Each number is 50 + 15 x the weight over its row's rms, rounded and kept within 0 to 99. Layers, rows and columns count from 0. The size before them is the row's rms in percent of the matrix's.

# up: layer 4 MLP up, 640x160, rms 0.132, rows 629-637, columns 0-79
# down: layer 4 MLP down (transposed), 640x160, rms 0.0686, rows 629-636, columns 0-79
up629 091:56 62 66 35 37 51 31 40 65 58 37 40 50 65 44 23 50 53 56 44 29 46 31 61 23 43 62 25 61 35 48 62 54 62 69 36 66 27 59 45 64 45 52 45 62 47 61 24 60 31 27 39 59 52 66 34 69 66 65 41 49 59 40 76 52 33 70 65 33 39 64 36 79 24 45 50 33 59 49 61
down629 095:51 49 39 42 56 33 48 57 68 31 69 63 47 51 43 39 30 44 54 38 94 68 25 24 35 44 54 58 47 38 23 43 71 37 49 82 42 76 76 58 79 39 27 60 60 57 42 51 44 54 65 51 35 68 49 48 45 40 69 53 47 40 61 65 43 60 52 59 47 68 32 32 27 30 19 59 49 57 51 56
up630 110:36 51 57 77 35 62 62 49 74 67 37 54 58 31 60 46 65 42 64 67 39 61 42 40 68 56 22 68 47 74 37 54 26 52 52 35 49 24 62 68 47 52 63 60 70 61 38 31 68 61 50 35 52 31 64 47 48 69 44 32 43 52 36 62 51 35 18 52 21 29 64 71 57 68 79 72 44 48 46 23
down630 104:52 63 28 53 64 51 44 57 58 27 42 56 43 66 52 34 60 64 47 21 48 19 60 42 37 28 33 32 37 68 47 36 29 60 26 57 31 52 49 68 65 43 64 33 43 67 48 09 55 38 35 52 56 53 51 53 50 31 20 26 55 69 12 37 30 25 47 56 64 74 59 22 42 48 71 53 68 32 49 37
up631 106:21 58 45 62 47 58 62 45 56 77 79 60 38 55 66 39 63 42 67 15 40 49 35 50 67 59 48 58 63 44 29 54 29 82 54 58 86 49 53 61 51 47 55 40 57 50 51 40 47 58 58 47 50 12 43 59 45 51 71 10 51 58 25 55 40 41 66 65 24 58 73 51 29 20 48 68 58 43 24 28
down631 102:52 66 48 31 19 32 63 46 58 33 32 52 58 62 40 20 62 43 29 50 48 15 58 66 37 45 48 53 50 49 64 76 55 64 45 47 42 12 45 60 60 41 67 57 30 42 51 58 26 48 41 60 47 57 58 65 38 57 71 55 64 58 50 88 77 68 70 53 39 83 51 53 51 32 53 41 33 65 65 67
up632 098:45 81 44 31 73 40 43 23 88 54 45 74 52 59 33 59 33 65 41 68 42 40 52 45 18 03 52 31 31 47 66 50 83 75 53 56 37 55 56 50 43 53 56 30 56 59 50 51 78 53 43 42 66 27 20 60 62 45 26 53 52 47 31 58 46 44 46 33 69 53 39 65 55 42 36 72 38 61 37 63
down632 101:47 49 31 32 51 47 51 47 38 47 31 27 61 55 54 56 46 49 71 56 45 44 66 54 77 59 31 51 25 69 57 48 58 61 36 55 54 40 45 56 34 60 68 37 70 20 28 35 76 52 86 57 31 62 40 40 44 79 69 42 60 46 76 50 24 65 56 49 58 46 62 50 48 41 74 83 50 30 23 42
up633 101:52 44 32 67 63 55 39 37 76 58 39 63 34 59 75 48 60 37 23 29 58 49 52 52 61 65 49 34 43 50 49 59 65 30 36 41 50 36 64 34 31 62 29 47 52 69 38 14 44 56 62 76 70 28 32 69 32 59 23 30 31 62 32 63 56 57 15 70 60 45 44 62 41 62 63 73 58 80 61 65
down633 090:35 64 60 27 33 64 35 35 51 44 57 35 55 75 31 35 54 76 30 41 58 40 37 56 59 51 27 44 46 44 55 60 49 58 37 63 30 68 50 64 35 49 57 36 50 20 21 39 61 40 65 29 53 56 66 70 84 32 53 14 47 49 73 40 36 39 54 63 23 54 69 47 53 29 79 48 68 66 20 52
up634 081:51 69 59 22 52 72 35 52 44 58 55 81 39 77 40 58 49 50 19 50 38 15 37 35 55 51 47 52 16 52 60 24 68 54 43 39 69 60 55 37 47 57 43 40 49 52 54 49 58 52 55 46 13 44 14 65 66 49 65 46 39 45 32 46 24 45 66 80 42 48 48 62 61 41 37 54 57 48 74 57
down634 092:38 54 54 69 41 69 50 60 41 38 23 53 44 51 45 47 32 60 67 56 61 73 59 73 40 57 54 71 41 56 49 48 31 47 89 78 58 40 52 52 35 38 68 60 33 50 46 45 27 54 46 55 95 56 52 27 46 66 71 64 38 45 34 49 39 42 53 34 60 27 32 36 17 36 66 77 42 59 43 60
up635 102:43 40 37 53 41 54 68 45 51 74 53 64 48 34 89 37 70 53 72 39 63 47 50 64 48 51 41 27 29 73 57 51 34 92 46 90 56 60 53 50 39 68 47 29 66 70 66 44 49 54 44 51 45 59 58 42 55 77 38 21 52 32 38 24 61 50 39 55 50 64 47 80 59 53 61 55 43 70 27 58
down635 105:55 60 38 64 91 49 79 57 52 42 79 39 37 43 68 74 40 64 35 51 42 71 46 23 71 56 60 60 45 34 45 41 51 68 60 59 57 32 24 63 22 48 39 61 72 86 55 34 46 48 54 57 36 66 29 38 46 56 62 29 76 33 63 37 53 65 56 53 46 88 22 32 48 56 39 85 74 52 47 46
up636 081:70 59 47 32 66 66 37 41 65 47 49 67 58 47 59 48 44 46 49 81 39 40 19 66 44 49 60 52 52 34 68 42 56 29 30 44 75 36 38 40 71 25 66 69 36 25 62 20 45 58 33 41 48 52 38 31 66 57 84 51 62 43 19 50 38 34 36 63 60 78 26 39 48 54 45 61 57 40 52 53
down636 098:78 50 43 30 62 29 49 50 61 51 36 67 40 70 18 13 45 41 36 36 56 61 32 33 49 28 61 40 28 26 68 64 55 70 29 59 44 88 52 40 61 42 50 41 77 69 77 64 34 79 56 56 49 60 39 30 55 54 25 61 55 85 51 65 31 44 59 53 52 49 49 65 66 51 36 51 57 82 46 66
up637 131:48 54 48 65 40 46 58 65 69 58 42 44 59 45 39 70 58 72 51 24 35 31 49 37 49 52 63 98 45 41 37 47 63 54 42 52 68 43 56 69 64 40 66 80 42 52 42 50 58 65 41 41 60 51 41 50 32 64 64 43 39 69 43 58 34 77 19 48 57 51 37 71 47 75 52 35 35 37 53 54